Part of a small language model's weights: LayerNorm before each block.
Each number is 128 + 32 x the weight over its row's rms, rounded and kept within 0 to 255. Layers, rows and columns count from 0. The size above them is the row's rms in percent of the matrix's.

# layer 10 attention output, 96x96, rms 0.0844, rows 0-92, columns 0-31
size [ 83 120  92 112  99 105  93  98  88  90  92 105 105  96 109 112  93 109  93 110 112  88  85 112  96 116 106  86 102  89  88 104  93 114 115  96 100 100  89  83 104 108  99 114 105  95 114  96  84 104 118 104  96 101  94  94  84 101 103 104  88  86 107  95  89  90  98  81  86 112 103 102  85  85  99  93  90 111 119 120  90 109  96 115  91 105  98 107  87 103  93 110 106]
[[113 147 148 121 151 163 130 161  67 131  64 109 119 174 146 138 167 115 136 171 144 179 111 128 124 127  73  65 138 137 105  67]
 [147 129  95 149 113 151 105 127 130 109 151  95 134 117 144 147 155 147 108 102 138 124 108 142 138  94 104  98 198 170 128 105]
 [118 149 135 118 129 127 128 134  86  73 114 103 154 174 136 160 177  80 168 125 116 157  84 108 130  93 125 122  94 113 158 104]
 [102 136 116 144 123 131 108 111 117 131 119 135  93  93  99 116 100  85 109 134 143  79 127 129  89 134 141 155 113 157 112  59]
 [115 153  91 130  72 118 153 110 125 137  96 120 119 126 105 103 112 169 155 137  75  97 110 130 176 166 183 118 155 145 122  89]
 [147 178 160 137 150 138  63 146 120 157 130 131 109  46  98 139  86 148 162  91 128 119 113 124 141 135 110 137 131 121 130 121]
 [110  81  98  99 107 176 106 159 172 146 182 103 118  98 104 142 177  88 133 121 130 119 154  79  86 135 138 129 142 147 112 135]
 [114 108 132 148 117  96 164 146  90 110 103 136 106 182 141 134  91 107 118 117  98 122 129 137 123 135 117 133 132 134 161 114]
 [125 142 148 146  93 128 154 170  82  84 182 127 144 111 138 113 159  89 180 138 128  67 137 184  99  81 110 120 129 151 104 155]
 [122 125 146 138 100 146 131 119 113 102  84  82 140  99 150 138  96  71 164 156 209 110 128 166  67  93 175 120 128 152 162 153]
 [121 112 159 108 126 116 137 115  20  79 115 152 184  83 140 140 131 109 155 102 163 123 122 160 131 131 119 123 129 140 158 123]
 [154 127 136 129 154 121 115  68 111  65 152 130 123 110 107 144 135 100 103 133 119 170 110 129 114 109  87 173 169 102 127 117]
 [111 151  95  98  80 148 115 128  87 103 132 118 122 126 113 162 141 137 128 149 117 105 148 144 110 167 122 127 137 117  91 152]
 [111 114 199 131 135 128  93 178 159 113 159 120  99 144 137 121 117 152 130  75 116 167 123 142  87 153 142 130 186 134 173  95]
 [119 115 174 116 124 131 150  97 148 190 108 184 132 129 115 120 127 111 158  99 183 144 160 139 151 115 112 126 123  59 145 134]
 [130  81  90 150  88 117 127 147 160 145 136 110  80 126 140 148 161  94 159 117 127  84 118 130  65 117 104  77 150 156 139 108]
 [144 155 125 187 124 150 132 164 111 120 150 104 178 125 132 131 143 130 139 105  99 121 158 175 132 119  90 149 119  82 168  97]
 [154 131 102 121 117 115 139 110 145 102 118 140 178 153 142 100 123  93 156 110 127 146 124  81  88 130 139 143 186 123 149  83]
 [103 125 124 138  81 147 112 154 128 118 152 145 165 106 130  66 109 111 104 180 172 110 122 154 149 116 114 108  95 136  89 150]
 [125 155 129 137 166 133 129 128 133 124  80  99 136 145  94 162 129 143 125  88 138 112 105  83 141 128  58 166 140 154 113 144]
 [102  91  77 113 122 120  85 148 138 110  97 144 154 164 107 125  87 155 116 110 132 122 163 135 120 118 138  95  97 145 125 144]
 [169 153  86 101  86 163  85 137 144 102 154 148 123 159  67 125 121 152 109 136 128  88 144 136 136 155 104 116 147 119 195 126]
 [136 140 133  99 103 152 167 165 148 149 119 169 124 133 119 148 174 108 144 103 135 112 110 145 138 135 111 149 198 146 144 146]
 [149 112 152  57 105 178 122 124  61 122 165 126 134 143 121  56 152 114 133 129 160 109 146 122  95 115 139  89 117 122  99  89]
 [134 152 128 111 133  94 134 127  62 152 143 121 103 110 127 142 145 103 144 142 126  92 136 143 116 116 162 117 147  68 117 160]
 [101 167 109 107  97 142  96 117 129 118 119 146  96 159 145 122 130 194 135 114 129 117 130  87 151  94  95 136 133 109 142 111]
 [104 126 113  93 128 140 140 155 107 110 133 165 109 184 161 128 143 174 156 168 122 128 106 137 170 151 105 122 128 130 169 116]
 [141  88 119 102 103 115 139 135  84 130 145 122 133 119 131 165 166 109  85 149 114 153 158 167  56 145 118 174  98 145 182 163]
 [111 122 139 125 122  89  80 130 135 138  88 136 152 133 115 149 119 121 170 120 116 143 133 128 129 128  80 104 122  73 151 107]
 [125 162 144  99 142 115 115 153 129 142  99 184 110 141 134 139 118 135  78 134 113 125 112 157  88 184  81  82 141 122  90 130]
 [126 132 103 121 196 106 153 102 174 129 136 131  92 104 152 156 124 156 130 122 135  85 179  85 153 164  78  97 148 124 127 163]
 [156 138 180 127 106 139 170 125 114 122 140  98 161 104 150 153 130 110 115 119 117 105 112 122 126  90 116 121 135 120  75  75]
 [ 70 198 115 125 167 105 147 155 173 138 105 109 149 122 149 120 130  92 127 117 117 126 145 120 125 132 127 139 138  92  82 137]
 [112 108 144 142 143 145 136 145 189  87 145 162  57 118 145  72 101 137  94  97 136 102 164 137 103 153 116 106 126 103 118 158]
 [178 124 165 152  90 135 121 159  94 106 131 106 118 154 111 119 100 130 130 150 147 140 116 149 105 114 138 140 119 137 124 156]
 [137 155 146  96 101 113  90 106 157 116 124 136 172 130 138 147 168 117  91 138 109 153 122 181 142 106 118  78 107 121 111 166]
 [120 136 126 143 112 113 115 124 125 132  99 121 137 149 153 124 139 115 128 136 119 119  79 124 161 110 175 135 128 158 110 183]
 [162 138  60 130 125  90 188 138 137 106 173 189 137 144 139 100 150 120 117 157  87 109 149 164 110 121 138  96 113 108 110 123]
 [145 149 141 152  80 118 154 120 158 130 119 103 122 128 117 132 138 168 190 162 114 139 130 143 120 123 111 106  85 137 113 137]
 [111 128 126 131 147 144 151 125  99 119 145  89 143 135 172 110 124 169  89 188 151 139 172 124  87 115 169 154 109 119 136 155]
 [143  86 111 115 137 143 112  80 130 145 128 117  84 121 146 126  97 111 113 111  94 170 118 103 108 115 117 139 128 118 140 140]
 [145 128 150 149 137 100 137 107 128  71 100 152 146 133 145 134 139  94 157 152 115 104  97 153 156 108 114 150  87 160 146 112]
 [123 117 146  79 128 154 130 162 185  65  96 176 168 158 144 136  91 149 152 151 122 143 128  72 150 127 177  94 124 139 125 124]
 [139 149 136 152  80 140 121 123 142 156 108 128 136 150 139 134 132 209 103 163 108  96 132  69 111 150 140 136 143 184 151 185]
 [125  99 101 192 111 169 109 112 128 169 165 136 110 135 187 108 126  99 166 139 132 143  84 102 140 157 129 155 146  90 115 152]
 [127 144  83 104 166 143 117 142 123 110 131 123  95 101 170 126 152 181 101 126  77 157 132 135 124 116 112 156 189 114 167 136]
 [122 127 162 132 153 116 148 136  75 123 146 113 174  85 132 142 118 145 125  98  87  96 147 111 120 104 157 118 169 101 128 124]
 [142 157 133 122 124 115 104 105 153  90 139 119 175 120 106 108 126  81 152 154 158  72  85 123 124 138  98 142 137 147 189 100]
 [151 174  98 135 110 144 157 117 143 123 135 104 142 182 174 159  96 143 145 131 117 131 115 105 121  90 102 118  93 146 110 137]
 [153 120 195 101 156  31 164 123 161 141 124 138 145 161 117  87 101 141 142 155 124 109  91 115 122  96 101 120 167 119 142 128]
 [129 151 127 114 143 107 139  98 166 118 104 101 164 150  98 156 123  89 143 117 127  90 150 123  89  84 194 145 141 131 128 102]
 [136 155 116 137 120 154 110 177 140 108 114 153  99  74 118 143 128 149 181 146 128 138 102 150 120 107 162 106  61 138  87 117]
 [ 95 142 171 133 124 101 118 146 102 105  99 185 198 161  70 143 156 122 103 139  92 110 100 140  90 148 121 143 142 128 108 129]
 [142 116 149  98 145 125 122 117  83 101 144 141  99 117  80 128 134  65 112 139 155 178 127 146 130 105 104 137 158 133 111 106]
 [ 84 119 134 133 165 102 159 101 130 170 109 127  92 126 134 133 127 101 161 162 135  87 131 122 115 161 108 146 133 120 117 141]
 [102 173  84 109 118 114 111 139 119 122 144  84  94 146 159 122 113 135  93  95 163 160 147 126 147 176  83  95  93 138 116 106]
 [123 135  90 173 150 144 120 189 129  55 140  99 123 182  96 115 143 147  92 162 136 160 153 179 121 135 130 158 118 137 155  95]
 [ 94 146 113 132 129  75  79 139 114 135 125 123  93 100 150 156 138 171 133 176 154 134 131 146 114 133 114  76 107 122 129 115]
 [134 136 106 119 119 155 103 116 164  85 157  74 145 149  76 107  95  80 111  84 131  91 128 138 107 145 143  95 118 136 171 159]
 [130  99 106 164 120 124  88 130 100 149  82 113 103 124 137 143 180 173 156 158 123 125 134 114 168 165 121 135 115 179 113 128]
 [126  62 119 166 129 165 162 141 117 121 174 118 124  88 140  88 120 139 129 130 129  71 167 115 115 173 114  96  88  84 207 147]
 [ 87 195 101 146 126 123 127 144 127  85 106 118  48 139 179 154 142 146 168  78 137 142  94 124 108 154 148  98 150  97 114 153]
 [128 126 114 100 165 118 118  83  94 159 105 147 148 108 113 131 120 106 106  76 101 130 141 120 134 144 155  87 122 136 126 150]
 [153  87 163  79 150 167  86 133 136 109 137 100 143 155 137 104  76 116 128 137 102 132 165 127 144 107 133 149 121 134 165 111]
 [128  94 131 120  96 118 123 138 119 148 148 122 111 111 158  96 112 140  89 146 107 111 103 141 100 118 135 141 161  94 162 161]
 [ 77 137 172 138 133 121 173 104 134 120 163 116 147 139 139 140  67 122 150 161 123 150 134 119 143 118  81 153 131 132 129 174]
 [131 221 166 106  81 120 123 171 156 141 188  98 116 135 103 154 105 106 149 174 120 108 161 115 178 159 127  94 162 115 122 105]
 [100 128 125 137 109  85 136 115 151  57 185 115 135 124 127 151 136 124 179  89 116  89 138 150 109 147 162 154 115 145  98 159]
 [137 143 145 170 142 158 151 151 133 124 135 131  91 164  98 105 126 117 137 152  78 132  94 119 177 123 109 139 212 110  85 151]
 [173 145  98 125 172 168  97  76 129 123 136 120 205 147 177 130 134 126  87 107 135 132 141 120 146 153 138 143 137 100 148  83]
 [128 102 111  98 137 102 102 115 114 113 151 100 110 165  94 120  92 117 168 116 152 112 163 115  88 133  80 167  94 134  95  97]
 [135 151 131 118 142 156 106 159 134 143 164 125 161 141 143 120  92 115  71 130 117 163 146 130 100 160 163 135 122 136 100  61]
 [132 135 150  91 170 135 120 122 116 137  71 152 161 122 153  58 139 107 122 141 150  56 139 129 120  89 121 126 148 126  66  94]
 [172 145  77 115 205  73 133 112 188 120 142  95 110  75 140 108 140  93 160 166  97 176 172 108 160 118 154  98 124  93  88 128]
 [212 135 141 120 110 123 126 155 116 193 137  97 156 139 179 126 105 106 174 139 142  84 136 125 138 162  83 113  99 111 123  89]
 [153 153 151 146  69 126 155  96 148 101 143 109 163 167 135 133 101 100  74  81 120 101 103 139 141 159 135  81 166  87 104 140]
 [ 94 127 149 126 176 130 155 139 207  94 113  94 136 104 132 210 190 151 115 124 103 148 121 126 137 115  92 106  82 105 141 104]
 [169 186 123 122 130 119 153 128 133 145 117 174 147 155  77 114 154 146 127 120 121 126 124  93  90  90 115  94  98 116  70 172]
 [114 151 147 121 153 128 181 124 123 146 118 179 148 126 172 115 120 132 150  87 126 144 168 146 166 155 131 161 133 140 149 129]
 [126  96  91 142 121  82 168 176 126 135 121 119 175 133 144 118  89 163 163 155 124 109 106 148 102  93 131 156 101 157 121 149]
 [154  87 122 129  88 112 130 134 193 173  87 195  82 148 174 120 146 128 101 165 147 173 167 118 158 139 117 127 115 160 154 134]
 [174 129 148 159 132 122 111  72 138 103  96 112 113 160 145 136 107 143 125  71 119  97 122 171 112 136 158 129  78 138 110 118]
 [163  59 141  84 107 117 148 112 162 121 115 134 116 136 119 157 132  93 148 132 103 146 177 104 174 137 103 124 132 121 115  86]
 [108 136 154 113  95  90 116 120 124 140 110  78 122 136 167 105 142 102  73  76 145 132 140 181 183 169 124 106 148 164 143 137]
 [135  88 136 123  87 159 128  85  68 101 130 134 147 104 188 164  92 171  98 141 119  77 139 133 101 105 106 113 142 114 119 128]
 [153 149 132 115  89 148 161 109 140 142 155 139  86 133 108 100 134 133  87 173 145  86  92 128 105  92 121 134 121 125 108 122]
 [145 103 172 105 142 112 140 157 156 165 129  84 115 170 163 129 121 175 122 146 123 122 130 199 152 164 160 151  80 125 118 117]
 [ 93 111 109 153 125 163 129  94 129 141 182 124 112 149 115 209 131 162 115 138 105 117 141 122 176  86 141 142 142 140 117  92]
 [173  64  94 133 150 156 169 160 112 164 130 109  99 105  93 160 152 146 128 107 127 120 128 172  98 161  78 126 147 152  83 100]
 [ 77  86 123 163  80 124  75 112 142 162 131 116 128 127 109 134 133  96 132 100 111 139 131  83 109 122  79 139 129  91 102 170]
 [100 102 128 127 118 170  87 151 138 161 105 100 112 154 120 130 167 120 147 129 108 154 149  68 142 142 124 129 166 140 149  93]
 [172 116 164 151 112 135 142 101 181 156 103 132 133 117 115 111 113 159 121 138 180 183 141 103  96 121 145 140 143 128 124  73]
 [117  94  93 109 113 186 143 162 113 146 153  97 128  87 140 152 120 142  58 110  77 163 122 133 182 153 151  78 129 128 165 145]]